{"num_hidden_layers": 9, "num_attention_heads": 6, "hidden_act": "swiglu", "norm_place": "pre", "positions": "learned+rope", "rope_theta": 10000.0, "extras": ["capped logits"], "init_std_down": 0.00971, "learning_rate": 0.000629, "final_lr_fraction": 0.0, "max_seq_len": 1024, "max_steps": 11747}
Each number is 128 + 32 x the weight over its row's rms, rounded and kept within 0 to 255. Layers, rows and columns count from 0. Numbers have three digits each. The size before them is the row's rms in percent of the matrix's.

# q: layer 4 attention query, 384x384, rms 0.049, rows 199-228,263-292,327-356, columns 96-143
# k: layer 4 attention key, 128x384, rms 0.0458, rows 71-100, columns 96-143
q199 080:110109028124074161126086124133202120133168099068090136144148138049121125088101088163089110115097120132179138091160095132117098106088095148133168
q263 088:086168119103108161062149146149145112151193120175074191116131101062164131130159087120079121102169137143071171132140154115147140117126122163182118
q327 108:236098108144163146116140183105195143093135108138167061163119146061125140162182065105138080099080145144167129187151095125176056152134163129123089
k71 097:162076111155156139084102136114165125138147111104140146066097079175159106116110102074156158075111164064163122118123155103074135132144116192109164
q200 081:088146164080139127118109131156164135091069125132108109134130147121071145138102100170098096131155159084104173125141075117103150138068119138212087
q264 092:178148169123138128087175137096145164100138106127121127113136162095122150177130115101114127165065184133106133093198086139097103141156152136167190
q328 085:077121143133145114177183040126095098148064104154143154076142155156145166177188098226142140141196130156132117105092138091092181120136138150172160
k72 075:149112141176112113126160163172092085090136117120167149140181115176141103133151165177187152130130161161140107059097107142136087054173138101131141
q201 079:155160065176115123142053103139110120130142087142093155187103086084124101121115120105134076133150118068136146146189103143130177126090108127092183
q265 100:111085165167137178128109124138051109152130150131078121076074133065101147095148131143168156160172091159112180145126158157069156108090093144133114
q329 090:167099077130140110147120176059140145105101124144130103134095170089104154125128064138155087167091146136071129154098113093149136130134145135174102
k73 086:142122101107147171062172123126211191116150154143157129066150132125131092163134111093121076142151132093158115187129099086147110080136146144106183
q202 070:137091156157127105117151163157144135148098138061122107153118128099047149145136083173104214147078143100108161160098082106099099127100114163168063
q266 077:134144169114152132132086161050131099147110110123144125140071142090103147107196105115164159100036138115109159134173163121082112091120166168168068
q330 093:184104108134113124153143156150112132127121109179119086129103158104142156103154131118170137113091097175076180167107166147122103091198123110149088
k74 077:145125095159087149156123111144065139128148058138158096081175067142139095144107149134236128114147155091130123058106142130109116083118146154114165
q203 076:153135099152158123122119120146117164125145075114107166184104107063102132113103187153111157115095120136134121115134094146079134098105115176125153
q267 095:070136165114088132153119157141150081120128151216137162089070139081137171063130084166084158166173051164120150182110094147062157179151129166077161
q331 108:213101079138113092128143148099144126133092096090116050147094181093125087126156137112116108112137116135114119137125138134161098134131082123161066
k75 084:149113119135139154149131125074127147229088147146106170108102103105135101139122124126129093128149189102115164098145123094139093073104101221133145
q204 086:123139146129102103084172143113095111117130182168123101151152145117168121133118171112099130161129110177076141097086190169151073086128181153075128
q268 091:192172110096115120160057144134094106057099107124140151127145151142134135102146087104190099078141154108062079104090137176108128153169133102110107
q332 099:129119191106134132114146126152127164132116089133132127157135098169086148134144110112157163088139069162121120071122135188107163102182081143092119
k76 089:105116141179168101119252138106062087146176123187163187177111121080136100134106160116125151144126172157081146106129094121099121137086125127095063
q205 080:065160174141098107127110151130135130122092123084103099091143144159103143108139093100058152162155149155141096165142104092103130174135131084181114
q269 111:166120125160184140053091133130203134136109106121111103138182124118142076123145150131190067089116141152020139083131183144106132109127140088129191
q333 099:176150108138112114122139108096088133164153145138095139082085113141108160145119207115109138138127133123071155054117197107156089195155183015180079
k77 087:192114133168154095087096109149162132118126151102124119084148134091105087166139171082167107032139083128089157119143203108115176075149124119097109
q206 070:099143105184144118087145119127126146125160131154134102137125134095198128092132147088146073157114107188029121072151139109217148121148166109099178
q270 088:180137145118133116106132142133167123112160179121155051134172146143140088133137171099090122095145147119112109107119090109103090214146142095124055
q334 085:091134167121124091095142125163101115133174169114148129128196179088107194154113129125141100107131121064151079124119135157157098151141125141096125
k78 089:145164103097142156128107131139114113058125129147119168135124150133154080077102182127134143085106147120187129109122162123188119133079146077097122
q207 075:105160147079116150154135163118171159047138164130157122087089107164128148098107057174073106118129121113153165111133127132137128091140117120145121
q271 090:127194070104119123131130113110159109086114136131147108140167075191183082159141192063164132097086180104127097085184115148146066131080186097138098
q335 109:048112159112186143095144112203140132121125149091164148057141099179171105127067142177138166165133162117129105077147153101101125107091175109093203
k79 079:132181187128087114090116148121075118090145113099144093170128124077098097138151110205089176161067147107159160162113091145160180173142137125129087
q208 082:072164079102133144144121124104137126098111143159212134175098145096095090113113122145153077115102143124090153136127120153164136135209185195137138
q272 092:167119088059133109078092164162214132124124117104133114160182120144131129099135138131131135117087222095099072139165126071148092125115152165158140
q336 092:157140086087186176097112152206089152146125158176124126086140140147139132148127172130170124109127202139110125072122141179121180140128156094096149
k80 079:137124182086186120071177159139140163123156078078127088138160084164110100102136129151142151077169104128148106137094112119106162081075140127087089
q209 079:082106133155121124128096164120167152096098142095109151151114119123144134121081062158101161164126073167152126099103122118114100105084095160182088
q273 102:143087045187143188113183152093089095151113115116114082108113114097101034116146149155166165123096056124067146154190110141087123131091067100173112
q337 095:125156138090085111170133132142135102188097097116082132117119159097160093096141166164130094135081111189116117139107118096040116127131124100146146
k81 093:137135070133112112077137111159167111133093146101092119113176164132164167110091095191028077127162123177095094141099086137106104139157134142104134
q210 077:144144201119179101094095139194121129167172125104104091141123095113132146124159136136121135102112075055174079172159153118091077130155098094166103
q274 092:060110144065172128166145125147083100146135108168131155152068185063114161087175103138084158107183128122140135150143152088086165074175122140122132
q338 086:191095123061125108156127161122085122150102031173117071113107113136090118113116133086153100128084152130133159135144081150143081122139109069173049
k82 079:115100123110060108207142164159161137095167137107132111084102110133172171162116072157092135104142156067056153107140075123096088127126159116157142
q211 089:198085131179066092139087150171153163156145131098124068161152176110181048118111118139165089095115147129130148167158145118160137170118121058085114
q275 093:138155146134112149123126149107075118123074156095096185129106065123185112096148097134113161105197140134056151180090103110125137119172094134087095
q339 095:087138132141089114166143153133120162152135214076124179116157072124154141097134161159071149177129151105112125118156143120088139173143131152113100
k83 093:090174129108151096126175127141147136160098106140160135175152173105088199167110121112116140167100095140166051192183113134124148126142094133118108
q212 084:102142153122140134153158127201108138177138073155155144138116159139087146150131171180145105179120165158083105163145171112163126169106146149171104
q276 091:174194115141137124087092132119145130101170121097178062139162136140150111069173138096114087062129196071132084091113111133143112156122140190109126
q340 093:093146188114186139131123104129149149159156116142167110127144120162153098144099133139174082115145141180132103092124113150064136147037103143053211
k84 075:118150112066137146152169122161092129111110125195132114196162119123174143185096178162158134121149110117143162062088135148204157164087141092117119
q213 079:127171132213093104147100141118138095122129158090151131127134106141098115129112094146118146163065141102176126146158117164109157146101119161183119
q277 093:095148117157094113107124180144120113128098088088128179102120170113092125126099125047164165137121075143118157173127231098080117077130154157111135
q341 100:120139095159165101171100175151134136131147073136062158110127235100169106125148180114126108123158116194097136117091148114188196138148121121129113
k85 099:121088144161069101152080054170172160154109159090075146101079139064182110151115157099098104163117166111139172122109140090079137117113151184097061
q214 081:176145111104103082103086090129103139101211107137165121144152166149118092094119165142109041148133144162121146135106135099178164151124147125093191
q278 094:131096141093075147122100094059152139088164135079140165116087107086123177116175147127086161086150073122123114146081161149104105117157110151112184
q342 101:142079186171155126103158115119165167087165178114193136143120181120105086121125137145135100075117125128133148139159061166165135127153108165026137
k86 088:157127121073137056129124116113132127148092113161094125146167121156179168135178152079164141075135088183147150037129162115127200106079135162085122
q215 088:126148096167124175128171147144195105088116137093181160132135148107179132093118152121099132125115151131085116092170119145075195103172198126167165
q279 101:135160121091114092117133174146167102127177171143144076122171147121133137206108118114173131142088144089134080080152104133149117182072138124124077
q343 092:057136125066096114109083091140123169168071116107156195047123137154127119151134062175086117170127120098168142091146112090150105112104103133150139
k87 077:131153087091092160103139131162086063176134148135130126165150114099129083073160061134115095124188132140159140158143067126197153137093114122121188
q216 092:161116106121138117153146127190123161122093140136133103127138111130090146111156168102151111137121128112137111086148130109095121144121115120156053
q280 094:125126116123118176122126152125080143139150095109103141135078179057127094120186076135184142123125064140074114198155086122064156083142089185171151
q344 096:157124161135175046193071164091130107148136089186117161169089124114103091176161087071154106068118128110144125151079130103166166113145100124112099
k88 095:084093084127140133130104141103135106141117118113149163133171175110132152092107162072090061131171135154122102216128116099131092163143141045185129
q217 089:143123170087112129122094132068125098095167183135086180094121155156172140151180106079078127107155117122158082129137085129135162076083145119107124
q281 103:104102113093100170151096106163119134162079100199134136095048134116118211131141112159120154124116117176134154158109151081106197135145203114145124
q345 096:168079127089083178182151175130158121133125127122150133134138179040105115135110099059142201133115232137143200186156098132145136137144133136128150
k89 087:107093127141157159120157168184098145129139077109149095112121118124111082071174130150133099123165175105138126099154114157143127149137102063129148
q218 080:159144146134158128095122113133160117106116071075082164080114097140095160125134133164138115163110119142148145050113126135122154157112185170080146
q282 104:183122084125067134132154055129096169136094138093152094163179155170093063119169119128168093119081112088091132105143103121165123115100095094151137
q346 095:119083144086162045155136128119099156142139145105053119132126183111103135127108079074188134098121119134139120142106150054117086157089091080091093
k90 088:121111138116179100120081091144048160085086086133094182050112145107102133114118123124183098163140163148123121143105144132157129176155097117170135
q219 087:122144095168118171084088203122143141072108106110154142136129084162078115126090106150166179118101130124125124116107077188076164110149176116089089
q283 085:085117126174125113131185109196055178186090086130124144071151099114100090127186097150148107198149123140089174084120158108142112087095095098175099
q347 094:194143043140118102173112164116130150166090095117106128090113155068183069115133101113153096156103149100031100112125179150178018113118099143153093
k91 083:111143094189096094140068126085137109145133130100166162109061136151104141118075135138146095198139149165090143099081086103159102134138106163152132
q220 088:087171081121102120094101141099123136112100093060128162054163141093114128121110157124088153148082151090096085081153144168047152151162112103093142
q284 104:111150144108119151123166139164132120164128185090119106152127114110096107073141157133109112092042103118070155178141128087125107140144080076119106
q348 090:090123163147103109173143149130093145075135146150094173167094088148154156107130093135100104121184120102108116125126132130126095120143137146093098
k92 090:110150112138193134156110163173061153136162167119143092082127134175126164117129114085097131172142124128102149064116141114140126090148128127099140
q221 088:081117121154154157169130155089147149136120090123152165110049146097167136157096109137119161128167115173097109224110079078131130054134082096168112
q285 090:105038135162168130111108174185133163155135104116087150119149144141151074177127147116113117153182119201151120160111181078054183128174151120151128
q349 094:116094138131101147133084141137098093173125152183063118246125147100082091127159141114131115146126131102141091108096112158110140194179191133174132
k93 085:127122102155090139101138138159130106088131110101159147088141133142115178141130108109052133133104155114138135170158096153102108123104145088122115
q222 096:083090149074093146144106130104154094099151160191156125139114090097090168134167109160227123098135160128143147138129098145179144131104148112106130
q286 095:090126162149101129081131173182132109110151085111138136061093125104144166170124152108100176152159077116126157090210114105182153111096187195089130
q350 094:135191142143124130133153171114129102174132146096087123132150131111169141109129227101171158062049108160120105139136091137122047162113130083160132
k94 104:126126120148129093146192123170111159187120058122129099123120128108148073084143095124167134175133093118170131149111120077092163149132147140125069
q223 096:113146124138070136129067114114087086201117159119120086142140081141109083069184125129113147075128092122169116107113077133096158133092151169153116
q287 097:148155125124093173155130103115193148072111156214113096118118126127115185073113139118135140088172121110137122154122110137126160099167149152115166
q351 104:180098134176126178104098169071144114105137109107135135141153171080089123153108193080133166109109176138137106113140137132166155085122080138102078
k95 087:103117096160179100108121094100147089134126118182154148072089084103119106119157134096206201102122134151131128101098165135167103186137127087114139
q224 078:054080130127163159148150115141091103118118159106097174156153108121100148149168103178090152180077100107137074112055139098147123049162124086147088
q288 085:163169072137154175109190141163129127125112111142117110097111128132075147062116182136114127181135142116147125161105223130087128134194058141107127
q352 084:094178146100139130092123145115145145118110163159140170120173121176147140153130131168158173180092110169173139080191111100127161138165073115085187
k96 104:121098157133136120133178151121135183191120091118132111156126118121086149102150143138171081145103141118147163167122104121133038126163119121126128
q225 077:159146079127162131103147181130134129124097134108133183106098123112124127112124109110120118187147117144127084120114087161144087098081146162187046
q289 098:144122147123153151155163113151076151164058106111095201094061144139137167137098141142107163196150148087122167128073165099073144086113119099131139
q353 093:218122102168143091118177161120107126101091043139145121131099182083149124165160147097122096193125138183071131141145087123158113073149108127160135
k97 076:139142156134120133153093083113140148141109103154125137105131083124091082127157095157131079172197142146092164148116083172104055146131119136130079
q226 099:127164151130142094101103100138160128144149175121186109171098097111145125100089122128145153090138152087130125112158123118214087147176103131081057
q290 105:133169113187166119147128076137091121112123155133123102138177112137059181150138164146125107112098072081149123165116075151136188113117073093097091
q354 096:141102125134083102122130105168114181142096239053053088125126123194145132117112113121146091179141096101162176102141184149108082095172109153176145
k98 100:119096122133091143171132085091092111118131092117164111113131110123167156121111128123150083124128132173089132145129154098133177075235110153140171
q227 102:137124108168129130119088117106156159099146091130140183136142153117170158146157171163152216115140110100110109196091078135115157095143105088098135
q291 097:120196145107173109113107127157130134073094123153137157111103107063103131187155087130140212082159135151102114137127110150103124090103180185095145
q355 098:086123149129080131122094108075195179038158094174170189119060106112177104155124123177077193110135129159143220168144065174089129140137137108093137
k99 094:169144166112116111103092170106132145100094083106148109110116117108165121137124168130064147121110092164116120069142148125144063139165137085076091
q228 086:172166143138137113107165093084086165151118131110138188144138149150061105106152115103155115132119131169080092209089170097129058094104067105087155
q292 093:177090132173070097076103177135235187188174145094118116182130172190116108141139150107134139120121136120141080171104198057105116198125090105126131
q356 103:089128135097138116108165121075152108126120194181136166150174173080161098060113120120142153136105158109122100129148079161057158175113135118060155
k100 082:146118111135138084122127123085119148201098080107072195151139158142172194107176108120106117125142213170078129189185182104101126091111144108094079